From a checkpoint of a small transformer trained on Wikipedia.
Size: 4 heads of 32, MLP 256 quick GELU, vocabulary 8192, 2.82M parameters.
Architecture: learned positions, no biases in attention or MLP, tied embeddings.
Training: a variant of SOAP for these matrices, 203M tokens.
Each number is 50 + 15 x the weight over its row's rms, rounded and kept within 0 to 99. Layers, rows and columns count from 0. The size before them is the row's rms in percent of the matrix's.

# layer 7 MLP down, 128x256, rms 0.241, rows 0-26, columns 0-255
094:53 75 35 46 45 28 22 41 52 61 45 35 47 46 47 38 76 58 50 51 42 37 26 36 72 42 34 53 65 50 64 49 50 36 55 25 48 48 54 56 72 21 56 54 50 34 65 09 86 50 51 25 47 37 50 39 32 16 90 40 68 36 60 35 47 55 65 48 60 41 65 75 69 25 32 33 42 44 64 56 57 66 25 39 25 56 36 37 47 59 36 53 25 72 69 39 54 45 55 69 36 18 34 34 63 48 46 54 61 35 35 52 25 57 49 36 75 51 66 58 17 51 38 50 32 38 54 50 42 34 35 15 53 50 57 45 55 49 40 71 18 53 57 71 47 30 18 53 86 56 51 44 43 40 46 39 85 43 51 69 36 74 53 59 59 69 51 26 46 45 28 57 18 64 48 53 54 54 22 54 44 42 41 39 47 57 58 77 57 46 53 58 52 61 58 52 56 54 41 55 42 50 56 75 35 36 63 40 52 54 45 35 20 58 39 43 55 50 38 24 52 50 40 54 52 54 37 60 29 70 52 98 67 59 50 53 46 58 24 29 56 48 44 76 49 58 47 77 54 56 72 49 21 50 27 55
094:55 68 54 56 42 77 92 58 51 62 59 73 57 40 35 58 67 33 37 40 33 24 14 67 61 32 63 46 45 77 52 31 54 49 34 59 69 26 42 63 49 61 44 38 29 63 45 59 34 52 67 56 28 34 57 44 58 70 41 37 50 46 67 28 43 35 40 56 46 54 43 36 52 52 58 40 41 44 50 32 48 32 36 61 28 21 68 61 40 50 54 53 75 71 85 45 62 36 49 49 46 63 49 65 37 58 82 43 43 60 49 59 48 47 24 54 48 37 42 58 87 42 54 55 56 55 42 43 38 79 52 58 80 22 63 56 73 41 68 54 19 47 42 51 54 65 79 53 69 53 46 43 48 63 53 38 33 45 51 50 64 39 60 42 47 37 39 44 66 36 55 62 31 55 54 33 52 42 61 84 46 34 83 50 35 49 18 46 49 52 51 50 58 41 45 67 49 64 58 45 19 25 36 58 58 47 28 44 57 61 61 30 66 75 44 53 76 41 84 86 70 57 40 56 56 38 21 41 15 75 35 43 64 89 29 38 63 20 52 44 41 70 53 29 56 61 32 32 29 52 40 60 34 58 73 48
096:65 41 39 54 52 49 32 64 55 49 36 55 32 49 26 38 50 29 74 34 38 48 47 48 45 47 52 52 37 38 73 39 37 56 36 35 53 39 49 39 38 52 48 45 30 59 52 40 35 40 43 76 40 75 59 53 26 68 57 60 51 41 37 48 54 60 41 55 64 57 44 51 82 59 76 30 34 15 23 37 47 64 37 99 62 43 67 59 33 68 35 60 57 59 63 30 60 33 42 59 74 42 59 77 58 54 43 29 54 47 74 43 38 54 64 41 54 64 42 66 42 51 70 35 67 33 18 33 76 31 21 66 64 88 49 54 50 43 44 69 55 69 62 43 16 58 78 45 69 43 26 22 31 45 66 40 77 52 33 39 44 44 58 34 57 50 54 55 46 45 46 57 42 35 62 19 34 86 47 49 50 27 50 51 43 68 64 41 50 36 33 71 46 49 57 54 62 42 58 47 37 51 30 75 49 48 34 52 45 43 49 48 43 59 22 64 57 45 71 39 53 47 58 55 79 70 71 41 72 67 32 46 17 31 54 66 30 21 54 39 54 39 56 74 57 58 01 44 72 40 41 58 37 38 41 36
101:40 41 40 61 54 48 40 38 59 53 58 53 64 30 52 11 38 46 32 44 63 73 68 80 51 62 55 36 58 45 39 49 67 40 13 71 50 66 33 59 79 43 56 55 52 53 44 56 62 53 79 74 80 71 59 52 53 55 49 56 31 76 54 56 67 31 52 39 61 43 31 65 36 38 44 45 45 41 59 52 44 46 72 17 37 62 34 32 94 58 70 67 62 43 73 62 54 74 83 26 64 29 44 36 33 54 45 43 95 53 33 47 67 63 58 48 62 58 50 52 24 47 75 57 36 17 62 31 69 49 33 45 24 60 32 43 43 38 47 69 26 62 57 67 40 49 51 59 58 64 53 46 71 58 31 61 68 43 68 40 54 35 46 63 27 68 69 54 42 43 62 91 50 80 57 47 56 66 38 43 50 73 54 59 62 54 53 41 56 49 54 45 42 52 35 46 37 46 33 61 47 52 26 45 59 69 48 71 49 46 54 57 58 38 43 71 28 62 64 40 53 48 42 41 74 34 44 59 56 65 63 15 26 40 76 58 40 67 44 93 35 38 49 48 59 16 27 66 56 41 38 48 60 43 30 50
103:78 28 45 31 62 75 65 48 78 41 57 38 69 52 49 37 57 57 97 48 75 59 41 46 40 46 52 39 52 61 09 65 51 40 52 43 49 71 36 49 27 57 29 38 65 67 56 40 40 53 46 47 23 61 72 57 53 71 74 44 62 68 61 46 55 46 34 96 55 36 36 71 59 86 60 38 50 43 46 57 59 54 63 28 25 50 59 41 42 32 65 64 29 40 52 39 62 33 58 71 25 39 82 32 64 50 44 57 65 48 44 48 57 44 55 30 49 45 47 31 86 35 82 36 41 76 41 53 62 47 56 38 28 62 37 45 50 67 47 28 28 44 78 39 43 51 77 37 46 50 52 58 54 40 64 53 28 60 56 65 28 37 47 59 48 74 47 75 37 34 46 47 78 57 58 36 80 64 46 18 41 51 83 53 60 36 55 14 70 40 23 27 51 54 33 32 41 25 72 44 46 28 38 36 39 67 55 57 44 45 47 57 50 46 63 55 28 52 31 46 53 41 71 50 66 27 48 41 35 58 52 39 62 49 60 53 45 45 63 72 51 39 49 40 34 59 28 43 72 57 48 49 59 42 14 46
099:31 52 51 54 44 32 58 65 30 50 51 51 44 52 56 47 37 29 13 46 46 47 63 53 47 57 56 44 46 54 54 48 55 55 84 53 44 34 53 35 44 56 68 72 40 26 49 43 50 47 68 34 44 54 53 58 60 28 37 68 45 47 50 48 40 63 70 44 26 39 63 54 40 35 56 48 58 61 70 42 48 61 51 78 65 63 27 43 71 28 28 69 86 66 21 39 58 34 71 36 39 51 33 77 61 51 49 46 51 60 47 58 33 71 37 33 53 53 48 25 29 46 51 61 63 54 47 27 38 50 62 44 40 41 58 67 52 52 55 59 34 63 30 49 55 50 44 16 46 37 73 55 71 51 42 19 47 57 55 84 53 42 51 49 26 52 45 63 22 57 51 75 14 53 27 56 39 19 98 43 52 58 00 46 47 55 63 39 68 50 60 59 46 29 62 58 43 51 26 99 41 52 24 51 52 39 47 32 31 47 53 56 09 32 45 51 38 56 39 56 47 53 50 64 50 18 41 50 35 74 65 34 45 57 39 48 49 62 64 76 45 38 55 32 49 51 22 32 13 51 42 52 52 49 75 48
120:55 58 34 32 43 59 61 56 51 57 43 52 31 62 38 34 73 64 67 54 70 33 59 21 55 51 54 68 70 51 41 32 61 28 72 41 54 38 41 49 56 75 59 52 41 35 70 53 17 36 42 00 45 49 14 43 76 86 49 56 66 41 68 15 75 56 59 16 36 56 70 45 43 43 32 70 36 51 54 35 34 45 34 25 55 28 50 63 42 59 50 55 62 52 67 49 47 37 32 79 39 46 44 68 45 66 36 38 25 48 35 57 54 45 32 52 32 44 33 38 54 50 33 67 68 71 41 38 59 68 45 51 48 63 23 73 47 55 68 33 57 70 31 83 62 50 39 67 79 55 42 46 32 72 38 40 29 45 41 55 41 58 62 64 49 41 65 54 38 67 62 43 58 23 24 25 42 33 42 46 68 55 62 41 57 68 31 38 56 57 61 36 53 57 48 51 39 43 58 42 68 69 87 59 34 28 39 45 64 73 68 33 44 56 56 14 50 46 42 44 55 54 62 60 12 68 55 58 49 14 52 72 56 52 28 52 71 42 47 50 44 54 54 49 74 35 58 38 48 88 49 48 56 46 53 52
103:59 59 58 56 49 40 28 37 27 51 60 74 63 42 74 34 73 61 52 48 32 44 54 45 43 69 55 61 43 47 39 42 50 38 63 55 45 34 50 43 59 52 39 49 60 26 77 65 19 53 33 88 57 61 40 70 73 61 88 60 65 52 25 48 52 41 40 51 50 35 43 54 42 40 70 42 34 62 64 50 57 60 52 33 42 53 50 61 68 22 59 47 24 52 59 48 62 53 56 53 59 36 43 52 44 59 58 39 62 59 60 42 50 76 40 48 32 36 33 49 57 53 67 41 44 47 28 55 30 83 45 07 20 54 48 66 33 59 45 32 49 47 60 52 48 50 60 41 22 69 66 62 66 41 58 34 75 67 74 55 33 36 47 50 41 44 18 40 31 67 64 13 37 15 45 43 37 70 62 28 53 58 63 54 57 00 50 61 58 30 33 63 56 39 29 26 53 44 31 68 52 70 13 77 50 27 38 52 36 48 59 53 75 44 63 58 38 51 35 35 43 58 09 50 68 69 67 46 65 61 70 54 49 57 48 57 41 34 55 78 59 37 44 89 57 38 71 50 53 45 56 39 39 44 38 38
104:41 49 22 67 32 49 29 73 24 37 43 57 43 49 31 51 73 38 50 44 47 38 59 38 34 81 64 42 73 47 30 45 44 50 29 48 56 44 37 50 41 46 48 62 64 99 66 78 41 64 42 32 34 60 36 54 50 39 34 40 61 48 46 55 51 43 80 84 32 42 39 36 23 44 33 67 52 62 63 50 28 44 39 41 35 56 45 70 61 33 52 42 58 31 52 63 63 56 49 64 83 59 25 41 38 48 50 54 95 46 54 28 35 45 42 55 46 51 59 68 66 46 59 43 60 45 65 62 36 38 35 39 37 00 80 50 54 39 39 45 09 30 58 54 63 45 42 58 76 48 10 53 37 53 53 50 75 39 75 56 73 61 50 47 44 42 34 52 60 42 22 72 64 41 75 26 59 46 67 64 41 58 56 53 40 72 63 34 25 35 68 33 46 56 60 51 49 56 41 69 43 53 68 57 40 52 62 41 42 58 51 37 27 44 49 55 48 55 44 44 59 49 15 53 56 54 70 60 44 71 52 64 69 76 43 67 59 47 45 47 49 51 63 37 29 51 54 51 46 50 43 48 27 45 40 49
101:38 39 72 60 76 32 76 46 45 59 49 66 41 58 49 48 44 59 55 53 63 10 60 36 62 36 66 51 35 58 36 33 61 58 56 40 58 59 57 63 68 63 41 38 66 69 51 44 00 62 61 32 49 64 68 46 50 22 61 76 26 72 62 53 47 45 67 40 67 33 13 61 47 48 72 18 73 25 41 45 48 47 78 56 59 46 67 71 54 35 68 72 45 61 68 53 37 48 50 29 77 72 55 54 41 58 56 07 56 43 47 55 76 78 64 35 54 40 57 60 47 74 65 28 47 53 35 46 36 46 48 55 83 26 54 38 53 68 59 58 48 61 33 40 64 52 38 53 77 64 52 17 34 55 46 57 67 73 34 40 47 54 53 45 61 54 59 41 59 71 33 53 40 40 25 47 68 47 57 35 52 73 46 66 45 43 45 33 62 56 45 39 61 61 46 81 30 58 63 84 35 41 39 21 69 62 57 73 33 57 53 56 57 55 22 51 75 51 49 40 65 67 44 78 55 44 37 28 33 63 34 56 60 58 44 54 67 47 60 82 53 52 60 40 53 32 62 76 61 43 82 65 42 52 49 64
097:47 33 35 40 49 34 53 59 53 48 62 42 59 46 61 69 28 21 32 74 54 43 30 40 35 15 48 44 40 61 27 45 49 42 46 49 54 63 39 48 62 62 48 17 43 37 68 59 53 48 43 39 57 28 47 56 38 31 79 53 34 31 50 35 47 56 59 60 61 65 71 40 22 43 51 59 60 71 81 38 64 48 43 59 17 69 43 29 48 34 57 38 62 56 70 72 38 57 32 49 32 44 15 57 57 62 56 46 28 60 88 64 57 46 63 31 46 45 28 34 43 28 19 36 31 35 52 52 40 48 55 41 35 39 30 38 45 71 53 71 75 38 64 44 86 55 72 74 46 63 63 43 52 58 22 28 57 67 28 81 36 41 44 41 45 47 37 27 67 52 71 63 31 82 30 50 55 38 59 64 50 28 53 59 24 60 39 64 54 74 39 49 61 40 71 28 40 58 58 45 47 42 19 35 65 34 52 40 62 55 55 56 21 48 46 19 55 58 44 28 43 46 44 59 64 36 47 50 57 75 24 55 80 61 33 45 43 37 79 19 25 45 43 73 72 54 62 57 48 52 59 44 22 44 56 37
087:63 35 56 54 52 31 67 35 75 53 49 68 46 42 70 37 47 60 48 68 52 61 77 49 67 60 47 41 44 51 18 41 52 41 56 50 42 57 78 38 63 54 31 47 68 60 47 79 48 59 50 55 31 53 61 97 57 59 65 53 54 91 22 44 49 27 34 52 64 27 54 63 32 77 83 65 43 47 47 64 48 34 52 49 50 71 68 08 40 77 47 47 65 65 25 88 49 59 78 47 52 82 49 18 40 56 33 76 44 60 26 42 53 57 46 52 22 39 63 50 36 31 35 51 66 51 56 80 54 29 24 40 31 89 22 49 56 30 30 37 47 49 72 45 44 38 59 59 63 56 57 46 51 45 61 55 27 42 45 41 49 42 50 93 61 59 66 65 34 73 44 45 37 77 81 58 73 67 22 49 51 51 30 46 53 40 50 30 65 39 37 59 55 52 54 35 63 64 31 49 65 37 63 53 59 55 55 66 51 55 48 51 56 39 60 52 42 55 51 67 38 34 67 49 61 64 43 65 57 44 59 58 50 67 58 86 40 30 53 43 49 42 50 72 55 68 40 55 55 64 50 45 74 49 47 81
100:58 33 61 60 45 69 25 78 42 66 41 66 32 53 66 77 33 54 26 46 32 70 32 37 56 57 30 66 29 47 27 57 55 61 44 58 69 41 68 61 36 30 81 36 60 78 57 44 85 56 61 43 11 70 34 40 34 23 73 33 70 37 42 53 50 47 29 58 36 89 33 52 66 44 54 50 56 58 34 40 27 38 43 40 49 43 49 45 73 47 24 50 65 56 14 55 44 51 61 28 50 35 75 36 38 58 56 70 64 59 55 62 35 72 42 39 69 34 38 47 55 52 54 70 41 51 33 40 36 58 25 42 43 21 56 34 63 45 55 46 63 45 63 33 54 68 79 90 53 63 79 43 37 54 59 52 62 68 40 37 54 64 45 36 63 38 77 33 66 49 46 63 38 46 71 45 42 31 48 59 61 20 61 50 47 58 31 73 48 44 62 55 51 35 61 62 48 52 65 45 60 28 68 43 55 43 43 21 47 70 61 66 58 34 65 39 51 46 49 35 59 60 22 55 63 46 34 56 57 17 56 81 62 50 41 49 41 46 68 16 55 64 38 81 50 41 53 62 53 74 80 53 26 56 43 51
104:50 46 71 65 67 42 80 66 23 46 55 75 54 54 49 39 75 51 43 24 55 32 39 71 58 83 78 43 66 45 57 49 64 47 64 51 48 60 68 51 20 60 49 27 44 19 32 50 67 37 53 64 35 13 68 60 38 34 71 22 46 48 56 50 74 25 47 55 45 41 19 35 03 27 35 61 56 66 67 51 24 24 61 31 58 46 45 68 45 63 54 26 40 66 68 36 55 77 32 46 40 61 58 69 69 31 49 13 53 49 50 48 43 32 33 31 85 52 56 20 48 57 57 64 57 48 25 50 45 63 50 66 64 66 43 61 39 44 60 47 55 60 37 64 44 49 49 34 24 68 63 41 56 52 54 46 43 55 55 33 39 38 38 71 31 56 31 36 54 60 62 54 83 58 37 86 59 54 46 75 12 79 52 41 65 54 47 30 68 65 57 28 28 43 74 46 47 53 58 53 51 53 64 38 42 74 52 57 32 56 45 67 54 68 53 57 44 55 60 35 49 40 33 52 68 44 54 42 70 43 41 39 48 41 51 55 41 37 42 44 68 42 47 30 55 22 44 63 69 32 72 46 42 47 65 24
102:66 63 67 42 41 33 58 64 74 38 48 42 25 56 57 47 54 44 24 38 45 65 38 69 67 79 18 48 39 62 29 69 61 52 50 65 37 62 34 53 52 52 52 63 40 66 80 23 90 31 24 49 44 96 26 38 53 55 14 47 53 56 26 54 64 51 38 49 42 34 77 28 34 29 35 61 41 41 61 61 65 47 39 78 63 43 49 55 45 50 73 49 58 67 24 58 59 55 55 45 54 59 34 22 42 47 31 67 47 49 67 47 48 55 36 47 31 51 51 46 48 51 52 61 69 19 60 76 49 37 49 69 52 63 41 71 61 17 63 14 62 22 71 48 21 17 54 72 69 47 37 59 49 71 44 48 65 70 48 70 47 56 45 66 51 48 50 53 57 41 76 72 46 51 67 59 68 59 53 66 33 22 57 59 47 50 47 46 68 67 68 48 45 51 50 37 53 34 40 41 86 71 42 49 48 57 73 58 50 57 49 11 71 56 49 54 38 53 54 56 51 53 82 41 41 36 57 76 57 58 61 68 58 40 65 61 46 31 42 29 54 56 42 10 55 34 29 39 40 45 36 28 43 51 56 50
096:55 29 58 46 45 41 65 35 34 50 42 74 33 62 73 40 58 74 62 43 54 56 39 67 60 53 36 51 49 66 27 55 55 36 32 00 52 52 52 60 35 50 47 49 63 49 67 53 53 48 57 45 52 51 29 49 38 43 47 42 77 82 61 76 48 73 36 79 73 51 52 74 36 57 51 50 60 10 64 57 62 72 53 48 25 32 22 32 43 43 53 36 79 31 44 58 33 85 42 12 34 25 64 30 77 46 31 26 37 36 38 53 46 60 49 32 62 49 60 44 39 43 31 80 60 45 65 65 48 50 34 41 49 40 81 59 44 54 46 38 55 38 44 61 59 50 26 51 65 68 59 53 57 53 36 52 81 55 59 24 31 61 51 56 69 44 53 68 51 45 37 77 38 77 47 38 53 29 22 40 48 49 47 35 23 84 22 55 74 25 63 34 53 74 58 54 54 64 19 72 45 51 65 39 36 60 45 63 43 52 46 67 78 55 78 41 59 53 55 54 53 49 74 60 45 42 58 46 35 71 78 63 44 38 46 34 44 70 57 43 59 46 49 67 17 66 72 48 55 50 57 41 43 36 49 38
100:48 67 53 43 59 48 57 50 39 61 61 63 32 42 46 43 34 45 76 43 15 70 34 51 41 57 24 56 39 59 68 43 52 49 51 61 49 62 29 57 30 53 62 51 65 27 38 56 35 67 61 71 21 90 42 36 60 60 42 38 48 45 43 42 60 48 36 28 51 45 61 31 83 69 53 55 31 48 51 63 54 46 72 72 55 29 37 00 48 57 61 53 38 43 35 69 48 49 62 57 61 47 50 50 69 49 46 37 49 54 36 56 37 34 53 46 52 50 49 36 51 50 16 56 62 38 84 53 35 33 47 41 55 56 37 77 45 26 61 90 93 22 42 60 48 62 89 51 40 60 62 52 39 51 31 52 47 67 19 43 31 61 53 42 76 46 63 55 54 26 41 59 48 59 65 35 70 52 36 28 60 24 15 63 11 41 37 55 53 24 60 67 55 70 58 37 64 41 51 50 44 52 80 54 26 64 46 34 47 53 52 27 57 30 59 51 58 47 38 30 53 78 49 65 49 49 40 47 29 51 56 58 68 42 55 45 75 35 27 17 56 63 65 55 49 45 74 61 33 68 06 63 55 46 55 55
139:37 38 42 54 31 37 44 39 48 56 75 07 36 68 46 56 40 67 38 57 52 64 63 60 53 62 43 50 75 32 60 45 30 22 66 71 39 61 31 46 42 54 54 52 28 82 45 34 36 73 43 32 79 24 49 64 69 23 50 79 67 46 48 38 55 53 63 44 56 62 43 44 36 31 31 57 61 73 17 67 63 37 50 49 41 40 66 59 69 28 61 69 38 36 60 52 75 44 52 52 42 58 62 44 52 52 58 55 29 68 57 49 67 45 51 55 44 50 34 54 64 48 33 55 74 75 68 47 76 38 85 61 27 60 42 17 45 40 61 45 61 51 52 41 65 78 56 57 55 37 37 68 50 33 32 29 23 63 65 63 60 46 43 28 50 69 27 42 60 67 88 41 55 35 47 47 54 48 44 44 50 24 43 53 52 40 54 54 42 60 55 43 57 43 67 35 32 51 45 39 49 36 65 29 56 73 78 48 60 38 36 40 00 40 32 67 44 68 48 34 54 54 45 36 95 55 69 64 56 09 39 34 12 49 73 65 38 47 44 38 57 61 48 36 55 32 36 45 46 50 24 45 46 58 62 47
101:57 37 49 72 44 47 32 49 54 34 49 32 58 63 34 41 25 64 29 47 77 23 46 28 46 09 62 50 37 45 63 51 35 47 65 48 46 44 54 37 43 57 51 60 39 78 49 39 63 44 57 63 73 33 68 34 43 27 41 57 44 29 55 43 69 39 45 83 49 56 12 19 43 26 32 30 41 45 52 26 50 28 58 65 62 81 46 64 69 46 51 68 47 15 67 37 87 40 59 42 54 37 56 35 33 40 52 50 66 46 44 59 38 33 44 60 47 48 68 50 66 57 29 58 52 45 52 31 57 39 44 50 26 23 85 42 48 70 61 57 64 64 56 48 36 63 58 29 97 48 28 50 36 50 41 45 05 50 55 75 53 74 53 36 68 35 61 29 37 45 33 81 63 57 44 31 43 56 22 62 44 90 69 54 52 63 19 22 39 46 57 64 73 41 34 40 43 49 46 68 35 23 36 33 65 31 48 48 37 62 61 63 46 62 43 59 66 42 57 52 43 53 60 39 91 55 51 52 60 69 43 44 48 72 59 43 43 54 65 41 51 40 58 56 41 60 27 32 47 50 47 56 53 57 30 44
087:51 35 43 62 46 00 47 60 62 62 66 68 20 53 40 51 65 53 79 45 36 48 42 27 38 79 30 59 53 35 56 55 63 33 13 55 61 50 61 52 52 80 43 70 43 45 68 60 40 54 36 71 44 57 49 50 56 56 34 71 35 75 80 56 53 60 70 50 44 27 45 31 22 64 42 34 51 40 58 48 64 74 60 26 88 87 36 46 61 28 56 49 71 65 21 39 62 54 39 43 68 54 53 39 57 63 66 88 49 71 54 39 33 44 59 47 35 41 58 37 26 51 63 62 48 80 67 56 54 48 58 49 66 55 44 49 70 43 49 78 48 56 44 34 52 76 77 35 62 69 18 38 69 39 53 44 82 42 31 47 48 70 54 40 69 55 33 82 58 69 67 56 61 50 65 26 62 42 53 29 29 32 38 73 67 65 68 42 53 60 51 58 48 48 47 51 30 70 58 45 63 49 46 57 46 55 41 63 54 53 51 41 59 49 51 43 38 32 50 64 62 29 74 59 49 51 44 46 55 92 57 25 33 54 76 65 52 50 55 46 27 63 47 33 55 36 34 60 42 49 69 61 77 55 29 40
092:42 60 94 54 46 59 32 19 70 43 59 39 43 35 62 39 36 55 63 67 57 32 72 35 73 68 63 52 51 52 76 23 36 55 58 54 51 82 61 40 28 62 54 62 49 60 48 67 47 55 52 46 57 76 52 39 44 43 63 67 58 67 41 61 57 43 37 37 64 66 43 72 43 39 66 54 39 60 52 71 54 51 46 60 77 69 86 38 26 72 50 36 50 53 60 55 76 40 36 76 41 40 42 59 24 59 58 56 64 42 60 41 81 52 65 66 48 43 54 46 40 45 58 64 65 74 71 39 66 71 64 68 73 77 54 58 45 50 41 72 51 53 78 29 64 40 68 57 52 50 35 52 65 36 31 56 00 39 18 51 44 55 25 57 40 50 41 35 37 39 40 50 89 24 58 52 55 75 48 51 45 57 55 49 64 47 60 69 76 46 53 32 63 63 30 66 64 58 64 60 50 60 47 50 72 64 58 51 58 36 42 56 39 57 72 72 57 51 65 57 57 54 69 44 25 50 47 78 57 59 41 51 31 51 44 71 34 50 27 54 46 41 49 63 55 37 93 85 80 52 31 59 78 62 80 36
092:60 61 88 44 46 77 41 39 62 65 39 35 42 58 71 38 56 52 44 50 62 62 45 40 54 55 76 57 43 57 39 47 42 46 72 49 54 55 74 55 68 42 48 44 65 39 35 41 77 33 24 60 66 63 64 32 48 82 49 60 38 57 11 37 46 54 66 35 47 33 50 41 59 16 62 89 58 18 18 62 51 38 57 40 67 52 73 53 44 53 53 78 56 49 48 67 68 41 49 63 40 39 39 21 67 52 64 54 72 69 56 63 65 54 56 58 50 57 32 67 60 60 70 50 55 50 56 50 75 45 62 68 81 37 81 56 40 61 49 37 32 69 46 49 86 60 72 52 56 53 58 42 45 45 39 49 75 40 23 38 70 55 44 56 38 60 77 64 49 45 40 92 40 35 32 82 55 38 55 07 56 51 17 54 54 51 72 39 72 31 38 40 50 60 73 51 62 57 72 37 27 20 67 55 46 46 41 43 44 49 52 77 62 54 60 50 38 62 68 50 58 63 96 52 59 51 71 39 47 56 65 38 49 37 63 39 61 52 46 51 76 53 47 49 26 67 53 41 39 64 72 69 41 68 56 34
103:44 58 43 76 52 57 29 53 48 65 67 29 36 37 58 53 15 47 63 50 38 70 45 27 26 71 64 56 64 45 67 54 60 39 66 38 53 37 51 60 64 74 56 45 17 26 65 48 36 27 16 60 40 30 55 49 75 49 74 40 65 56 58 23 49 73 42 17 28 40 52 24 59 72 34 39 46 46 64 57 41 27 51 64 66 55 66 53 61 76 47 79 37 45 54 25 47 49 29 53 59 50 52 66 63 71 47 50 50 55 47 53 61 37 53 42 60 66 31 31 61 44 22 44 79 74 61 25 36 58 52 30 70 59 53 67 60 41 52 35 37 36 33 52 56 63 11 42 28 70 55 52 49 68 41 38 51 30 15 63 51 62 62 35 56 43 41 48 49 77 50 55 54 69 54 02 25 52 52 39 76 54 60 66 62 74 39 73 48 42 66 60 67 38 57 63 61 54 58 43 40 89 49 33 29 23 49 39 55 66 69 40 41 67 33 53 49 36 47 27 66 56 28 56 32 50 76 61 55 57 61 81 30 70 55 62 56 48 49 41 54 61 54 48 63 23 37 36 48 57 50 55 33 71 32 37
096:50 45 32 44 29 27 57 57 28 36 55 26 76 42 62 40 33 27 41 44 34 66 23 61 59 22 54 40 53 34 75 63 40 53 58 57 37 22 43 51 25 36 51 52 51 86 37 33 86 48 56 56 49 49 47 44 36 63 25 62 58 40 19 20 38 53 25 47 49 58 60 50 73 41 46 49 63 69 51 53 78 58 26 40 58 63 52 25 39 40 41 41 49 47 19 39 56 43 58 26 57 32 55 60 55 39 37 72 41 50 38 57 46 57 42 63 56 41 58 50 29 47 28 54 39 55 63 32 41 25 63 38 58 21 58 37 44 51 46 69 54 20 44 69 21 66 39 60 24 23 26 52 56 50 89 40 55 59 73 40 45 58 39 52 65 39 56 21 44 46 47 43 22 68 58 43 58 09 47 43 68 38 48 50 29 78 16 48 55 20 34 47 49 38 45 47 60 41 36 34 30 38 36 34 25 36 38 48 46 55 42 52 50 47 37 54 51 72 47 25 51 54 99 44 53 68 42 51 30 50 46 72 64 59 39 33 60 40 72 54 52 41 32 46 65 55 69 51 60 77 57 45 53 51 35 82
093:50 44 56 61 77 52 56 67 61 52 55 59 38 78 66 64 23 48 50 08 46 49 40 45 28 36 63 40 39 45 59 35 49 39 54 61 32 43 39 46 61 39 36 57 43 38 44 53 13 31 38 58 52 73 58 64 39 19 26 65 57 41 22 49 48 91 70 47 64 55 40 36 46 25 29 49 70 36 42 60 46 30 52 68 59 40 44 18 43 52 39 50 55 78 59 52 61 58 49 35 59 58 47 40 16 24 47 39 20 52 51 33 43 52 48 42 62 45 16 25 04 54 12 42 34 50 41 43 54 41 52 42 65 41 61 57 44 75 31 74 41 55 48 71 68 59 62 78 47 39 45 35 63 31 45 32 55 60 36 55 40 42 36 59 52 39 56 50 74 27 43 23 48 79 67 35 57 18 31 67 49 50 27 39 54 50 59 45 44 54 44 70 52 53 41 35 33 51 54 35 48 40 72 58 20 61 37 46 36 46 44 35 64 37 62 28 45 32 64 40 54 33 24 51 78 48 48 57 51 27 55 43 07 31 42 44 43 58 34 59 51 51 29 75 69 46 54 74 57 48 52 80 33 48 39 60
112:50 37 60 76 40 42 75 45 50 61 50 69 65 57 50 48 33 68 59 57 47 33 40 46 78 29 81 51 62 26 46 50 59 43 54 44 41 48 46 38 60 61 65 61 53 65 49 46 39 59 63 49 60 41 43 91 73 30 31 63 46 65 54 35 70 42 59 38 16 12 41 62 35 54 22 50 56 40 39 59 72 65 48 75 44 87 52 78 38 47 35 65 22 34 57 44 44 41 53 25 36 56 48 63 42 55 61 41 81 61 46 57 44 40 40 30 64 53 65 52 58 52 43 50 28 57 53 42 41 71 25 52 26 44 45 56 52 54 48 48 61 22 43 57 44 34 37 40 57 50 36 33 47 45 74 34 60 69 62 60 58 44 59 38 45 38 59 48 64 45 73 33 48 70 26 66 41 51 81 30 68 33 38 53 46 32 32 60 52 42 56 53 54 46 38 51 07 57 62 63 59 45 70 28 24 42 57 47 51 66 65 33 28 70 59 32 51 40 56 63 54 46 53 66 52 52 76 87 73 36 50 27 60 58 42 45 38 79 32 63 44 44 50 99 39 48 31 55 72 27 53 37 57 66 42 61
099:32 63 37 36 51 48 59 45 47 46 50 31 39 44 37 49 50 62 76 58 57 52 76 61 68 55 45 47 49 39 79 64 59 67 66 35 41 59 52 64 45 66 56 35 74 44 57 37 41 37 35 53 63 65 45 30 28 61 46 62 66 46 56 60 40 56 10 40 71 47 64 60 55 75 71 55 29 20 54 65 52 71 80 44 33 18 27 38 46 62 63 11 45 43 31 37 40 69 69 52 45 29 60 72 67 39 36 42 52 31 44 45 76 59 32 60 45 56 64 54 45 37 47 45 44 49 65 62 41 39 30 65 64 63 71 62 53 63 46 36 64 51 31 59 82 32 25 34 00 36 45 68 54 53 50 65 83 48 43 19 25 59 42 64 46 49 40 65 63 37 55 53 57 47 64 32 56 88 64 26 65 64 77 37 54 47 85 58 56 49 53 25 64 56 59 73 82 42 25 50 27 47 37 52 41 63 34 45 70 41 41 51 55 73 39 58 48 45 44 74 60 37 60 67 58 46 43 31 37 73 74 43 22 50 43 35 47 62 50 46 56 43 48 86 56 66 65 65 59 61 53 51 42 44 34 64